Part of a small language model's weights: MLP 1344 SwiGLU, 5511 steps.
Each number is 500 + 50 x the weight over its row's rms, rounded and kept within 0 to 999. Layers, rows and columns count from 0. Numbers have three digits each. The size before them is the row's rms in percent of the matrix's.

# layer 6 attention output (transposed), 512x512, rms 0.2, rows 1-10,65-74,128-138,192-201, columns 128-255
096:510457489513472576488529461605491485506430459554504570475479529526536482482452460500427566471565502441494495379527517430518495463529501508547513495530480490510435508582479549511419477546464499526436436552460455457453519501504503615499444522562558504387490470533517525484480419525594422555439506587534507521516454571481456525484568467515606463540501553462482480558514451521414418393488
096:469528451417505408481547544429502599424460497559530435513524508423509494399483502549479409473518578471545486551368568486492454475450470516416523455487491548491462527510581464438498544501412415511494573418519399464471478516416515472416448504427509450586455539505444486487488501525432485472444495491481550526521474436388499558426506505511374474431497560497453502483542477523458560458545
099:424557444574527477632461494540499463518461487503489464461425447561479489493461486531462490579418412512513446487496551558540516488527476539563444472492572402427463502546435435465507548483525591515457428562547566481463449552495461521573525479567522480451541523527512555521493543533487478517394446503539443488501478414618442528426378546509549399479423521586465600609469576549465499435413
094:482414528557522471446493491602596445619506476589514573603532432454505519440485567534542529530560414474444479483565535511492477514569480539485497519472517369525540518546580513497509439453472592479498546449495636535552477538461476510539502479444533494553509417562447478542429492563565530476538458433483444400586456434461532378464398532574536501540549589536498520466479540479542526569532
099:473426472393452488542486459514499560448493496512439527566469529501493507513458492553455482617513502421528563434416547468519489492492492466509428502492450508516471476472508479493539499487525552445512472432504456452502506505599443490551483437507577570475471497456538409552511504508507474471428525471508490519491431507451495442365387400481472592473526606532437511502439583482547586473497
098:476439454493467427480525483492466550604533501517489516480535512548477575496447510443566430531529544414434428347648542415525417448513475539377497497455545524478556463466580526547500449527477447472496533493495559523500485512488503396447403502478564514455467398431460439552513521511503432552445539501491510479498525545462458494455525452582475496551467532621416555570525474502509494465498
097:546453548526496568508482415484455533538456512486434399454536466441601541442488568441471585525504461478549533413499529607516574519577542574551567517488472484592515470499447545552495565519483487517540489499557454537481545403509433447547474470520499524567465531574502460454527371479469435530525507459406498495519467480542489558568462541552440569422521520536512506479397547472482571531527
097:522553501452475582476487563445559595529405591495437510512484442478527518376494536468391525474511530521439430454532497475601586495498507455574473537407523497394423500442458503475431472545464477491538398523498449465509511408506576477427442538535486529439526442495465460463541436531538470513473499462386483530526538530555533500435574527504478582447498483549456487538523591476473457515548
095:506517547546432569466515413497548599488587503435552520410534533496436468509477525451601396521494486583433519468527437547429547495444590489469455504368546461488522405515466463542418454417511474483466558495425537524484551478485537496544449531531556543526538452514550607499565543415568466484496506479524417502453481440594521517635524533453492452517467401420487510525525489448490548427443
096:464543581423506549522574447533501364548545508459537490545486513455538453578520500434523483483531540429452515514449539568582544524536405541466555496587493594510583483518396532518480579525468490441451448446497623516551557550456546439419577469519468500479465477479568469486423521524485497491471488421523483500468537534436430481442464479437479415484552515559419514473514466455469553404517
107:483458573429664458433524527452607504544559552363456454506516510428431537568563522482545425458474583507455499513454473609474465532536508556482545497468465478534532531470428472589541592474488445463470536545534584566562557539460485513455557547474508509546463510514478518502526505413477528445573541509493500516478542476456577442522483567389484448462482500561584502462516488463562508547516
105:563485509485496498511438489467470526601528546461510442534534471533526399515469546556509547474479553593459519549523461443484558529502491501513517492579465429501522404535483508601448475491548556530508477574542545536502564441538536552592581494441459511402569489422553565490440461449545531453527492432481529519531490562514554423592579506397539403520571403464534515528502450483540504669516
095:594451491511544488408524505438416517423467535499492556544532579563543505565542491522574504437553502470457509504562551431522478535372527406524600495486516550529499434540570567505473412565495470507480503477532502522590560489468553479500509460466555477561473396452447524406519497461499559447520490547448541500558504596482534548509586452512473553530588546504539458454464480413516487556556
102:467609475447516543516478586483440499567434519474463472446458585558433468486444518377497469518438516490468516475447480425555489458451525457516507510492426539482478427470472527493445534510620421347480557563496419569456472458561442482542530510538429419430494570388509448470483582470512463568463449512482567572533467511504588489460524417436430551477566462471555530556509399533473480504565
101:546526506569558562441443488524404484511506532565559429471547518453427512467502511490498542400523508581461518522559440438440502470415579513593506510501506571482464580528405503503535580474428524437491504572474570541441464398450553559485485547469476483543485411598392578500482492501459456449565468578440518351419459551514470571578448417475514404460512453451512510454552466439519489557597
096:527560444527476553454361470517462463498489511547548349578496501523469506507519472500508614444538439548588513639494509434538524549495525498523535531495409415407502539571506486443470456487487567534516461464449523440520489513536529535515560481527476515555481579608495505517467503507470484480465461472523499484447483501515460489418526526488510455513429425436496441518516511539515494559481
110:463473402546435499475477580533499512530490582468554589527500480524456450557453411505404400485505487592384404560503480431537502493375485545507506487496555550586521576504532564469512404508511489540521476437427527536513459530565477538519478566462500441527508528494539513558451472577549515454500508518483502465509542542469512507531587477515601505495543496497462451429518487516493438466490
099:437451437579542505524557456580474505464558436521506485514506579473547515556462489570525511612457467535554530423538496518439569435524424556466608410526476443576505451479491478530528564448519537498459553545461510449472465531503469522543435451509485384505421500501485465492409521487427498483470491549521538499467506531445436473493456489576517452557590561482510590473481527551482496428451
093:532410501526530447475448545573466525482509508639472554556494488576564496464518479565541571517507469499554563480502465464504415537500425471516440523476457517470401510466559584434483474488480484552492428551528572485562493494450491501447495447476527536576493532533532406558382481470500484570458472485495515466549598486455453552441542556531521509467484481533477529574466592438516546527580
085:448490466523443523495458525435518558498482510512500585393492440592432535466503545541480511539575514603451472555517483445470500507451585391470415475501451523454441512502474472516431385557580491610482508501515459498443449496496467486639489458491554433408515493507517531517557471554523508486517481459461540511529479494570587487446486542515439473493551518448456516466444430412502533423528
086:501584443450509559527547522487611494489499522481570535502479548570406520513444488629513436449528504584455520466527554502564440501495474484501508422529568493454486479576487533468496544522510519561510515533509551485488481399524495587544554518498460479437454450376475518421521533560472518540516586497500493391475439478550526531560518501510469507476527560464448575586461632392566482495493
097:473522463550449462528514524566474572485535441538560456466572442509486441506525481574559480552437568451544497547534525518549493510486463463457509523451497542586553484545430432600506469568475449534553477518498561459477547542531438515541433478479471511534519531600508484541517479470545438471451501471462507459489529488522410492500560518598525470524519478553509530437485497572560488520569
096:544460554561521495488509544493441588436505472482503606499483581447426612574492551496436556492476445563534567488481381534562390434506546463514430482484585526554553591534529547541500590541549497482530451556551465484507544454497458542367445564549544528453513509526492423582536531571390547567511541576478520417468502478569546468486390483532407500493490486551478506544474554444540507525443
091:503497467571476532514502511540503472536528460545482469469502390426501529478529492352522481472507599460566531494496391506420548434481436492485502527519409521521491454445492492502492480438509555554552573485389498461479537505504598469392537511488512455515521571591511497497500434449523571473459557486459513508427563422506421457472464472491435498518473501490498380364530503475546498511452
098:487446428506605479437530523481413554412508455583512506577605509455471499541508504527504531494511549525599474521452519486549600486556503536475491551503525520495521568433521448551515510541487521560508400486525560448429516498502409503493416530425583457521553459597562411474521433477435522518420575506543517481455481497498382570475437481560507502508460436519514570556599508451475540453482
087:475458506454482478589586535494524533544550474505524520516470535552527483511537593552426451485478461428493518507559540597515489590559475558464509506515476386492510456469500543472460545545528430490489575534498443452463522474500436447548488400494508584495526592441516575486485537426531510539446499480476523587502491523451548526501528584497487508512544499521473558540500518557434440503560
093:509454478488481474499580552505585485525544512486487527491526471511587482525520475508480505494488533483558435434432435524430441407482458579592502535510532516545457421512392495379496479371511530416467473435529523428540546513553511590542519550509455448485482530388570514460497479479465487493574551488434538550482512528453583493470498504553498554413490511419479375373476448447458495440492
097:472444509514485524433583543498565406473497426534524528528411460524559430524615502571557555519513468464460497541549607514535457534502492463413469444481502550449450417526509418490532482475516472388524559438560456394512527581419536502468577456511611516501622481471452494464465512432556436449505479570470515509562535500454475556474507591512500461603432538549472553532466538557463469583629
093:458544453559398550553512559520548498408435492560507511569542414539480477516518528491688560459508507520462565526515509526407555518516496425453420441553559372557478430545453433527539528464466537602545450467440537519434397510482548577474506439457506545533432476571443532605591515498530477551398575520463448543540410400420504571515527468536526541558435444505444450421503484501509531533526
083:524473441496541461532453486540589460510492418513511481507468513486546513460354552376455455382483557418535451562501519445543625454535535517496480465498379458488539549531419458527411557537514576495462441442517477551582453459582474438545505481537478463469523473431489542431496496553500548417488514502538391521430473467468536380491521466588471468501525455480511446519564512563464468439409
084:497449508529487532430507463578550456428503450578443503591421479459517445477513556533574573506452485486429532416467476473469466469572509554524489471530585493481538495473616544418517491473545505419541602395541500511613419484515421481481488471552507440573565499532503486412528558605521498501469438653452446472561551395519522442569547434586546500546580557512480509479406497613459527458453
106:457463513500558554443466488448480553446395509487455559536502497559480531550606411528493505461466514385486552477498421407476496502502610434532396535515491561471508459462486501497482518467532419496550503492477438508510487457467480525463524450452564542572473435538533418520540506592511488544500488505481503539509441539436444513442508433438435567521437420532510597614527442483556564529480
094:496577450571547519568432485492498528482578507484506458526459504486525612525477518552605479475501505567423458536509451592452528514498494405409480530482481523417544508480510508471481430480504544531493541389522509533547444585500480503512498441450456546531413487526534484430480563471439613511570469427497495514545537453539604495620601564550508559493546521522438604416426416477468499530436
094:573545485561485545510511507536490369512531542418556591560476503517510463519487482518567560531515433494507434537574484512406638465559460451493479479530508506477501483503441529523489451517510517510501486521547558516587515509582586451543497533579475446412507530566498449490432522445553501507565555517479498502520530502600449454506467467454667458567537491504580552551518485494546415499420
101:550492484402501549396528500505490484475481499515507565463581589508540522554584483522541512454537579485517532554497370384437464476520556449498453486442507582549592519469529531548452457448473425571526553539536470534536507417606497450444489513504494541515405406486520490525532487434536505501573490517484476555466525573451462494592625436502475512401601442439505425499523490532525509536555
097:488545412470501532550543484437481508520477496390520451424528558548480475577532551480496457466561573503522431419384527418449488478469518563561507527429472507483489421436457504473562489571512491486487526445542407526538577460611532525517492491575504559428459524342599537458456552457521438461529601566518532517441506547581523531547552515536493551498444483455514490519455496519453513519479
101:559540507573490454522535497477553481523499462490468489411493453441488468464542473523630549521464567560447450563509456574485454479485504547468519481494520514538485517522534478531484541551510493586468478478488443501543503482409479508417558545459367532502512460470548483537514360567473524489532476478476541521535579400515456497517558507483514460484481377572623531442397531551524525539529
105:527477509523522543466507492475436536477492522508520498568520427563477546452512465502457559463523464513460539687442474588468475534541573420604454528458517462460462569538484482473476498507550532522534475561499471542552474448520519480539582433540424550491433522514431577430470510463548561526449411478484467486506488472498491502519649613524527532456534520507530542458482503468525530471438
093:498509550521522489499462521494427505455579525440486541487477554498402473482435454516489491419489572514463473525432592498518499552433497394509470499607495477420547515517491487515506448539570523596411479567496502505463511547543569444455487531442413456369539459529557574594507454609500534480513455501511471513498445493481436440480661520427520481535493545424511440506572411504471477528515
100:470542546507634410485491476516446438454481475487541495574513446458501514583530476471583486530450453392535510487532461480481509487542517557411520485571495498557496506485486585482571545471466523474470517528556589505569504478536531476596519493557543490469480565500453413459551495461423449431520461507551479391509486417463474471548303501522491453533534435599594512516532470486488514468450
110:488457432568469520537580537543414539577418464459538464463466477551472547489514417496490520503583423439494516487555510467537525549521496519483548514648508494484379561499516542458577470522482552559577491441525433457525475465496462425458495533420528562538488487454446478548470446561573545479450499532538545393555484533465551538470429462500479633547447525512507492497554452590568498515517
# layer 6 attention value, 128x512, rms 0.215, rows 1-10, columns 128-255
098:520513481508515451515495544406484526513532483433588382490549515416492488489464556472509476561445404457485475625552469493486466547467501474456484384429517511491459451393534499528538487482558478434522534487538531542476489427497487457522565515372453528497482545484477484473551559423429491405543452433469474462446462450488555488465396517511491534518421441525460506514516568483542556609456
096:536462501541492532536502494631512378577506566523490574564571470569489480523450570469562637507583467537447513476514506553515510498548465456548499508536519458450492473458457550663503518521533555530504474555512569573564520526483551494595545463554532605479551522482540466493509578412577492552585515390444437501499494497436540436531518546462589490562505459465508466438443511465503466555474
098:593392551417468488407490522476509561453534498495519505549566499430515504548472492523530428511579559537426495472502490443438529556406487500434596548507407583524549542489556586584510430534439449478460545489514471461550488433425513483455502521443487585501463460506548438459553529528561480432581583524493572526506529638463550501548527468521510488531517515446561377428431397458524408592567
099:508586467441442560464559476487452538445535516418436480430422530584552499550483440472495479484452511567569510543508501532498549441526441432523509381536431574463447470464378457487465547442489404441468457531548387478416499401568556464535476570616488481410546591465552571479512497486430416573509476549466515599471552578424482551507554499410475496428546460531524521430479478527529444444521
098:542542557611496445383495592541468474484505515522524493503551476478522549521516453534553517447479542469557528595533504559445519472520555470570539473612513543467498555582450463554507499490468405490452476486549538517554452559452602498440511648447418449469556585509434500426510481509465462459591511481501441416557583462609453526655516575476501474478560412481473480453629515482468416487510
095:543583512517498584524487441460547537397443537490547462545480488453515471558470484548460453424499428595564550642420480491441552572521484478604483560548444440543472557488527540418462478527508523524505462553557446480502503472502556568517502453472433459578543529540581561448471507505509550474583504530551491493579504407602469469575506541402438514477443452416608413472539502557493495563546
099:501578489512550380485489534532453425499492459534626576539481503529397408624505482546537424456478610515458476533586469385503439527448471438458452550523516502473435592541595442462583402500615571472461534554504529462551510512450476523458502568444529469481499438416424551506455540503590538491427447533475583456426532544425555447439494498461529466536450478510472511468616468482575461463467
098:501446499536510470503541398532495442476503424467554449501488577525495473572469476498561513552445447520532545563497446547482440542477513501521507544542490464586578498566489466520525495459594497492515589510472555532490572568566383603610461456456510511554409529532614574492445521470470552487543448546544546477414427537498548492477461524492533516590487556418485573560446494601622617516462
095:509484467551607455456487547515451426452503588646504504539499468493549477544547455598386581504440496460509512531455527509596402536511482503520522501619490547578478561488561589501585506609525480508539438531629481487547494504497467510423468548494455471486491590535434386520421461492503536496485479527421573532547536488479463519407474485506562519571531528555437550435459554524529445563532
102:552475378537522455539321625477499579474412477512434507469489501503488532438478486530460469506496504547531483517546510424450485457454535445526469538351488453532436594485531484442545418448465515571498506545516426496508497450496491520598494605483511517473575532580468553503644417525595449499487505547426508494494436476562590577492495461512528598483413524416545536535536528533438434593495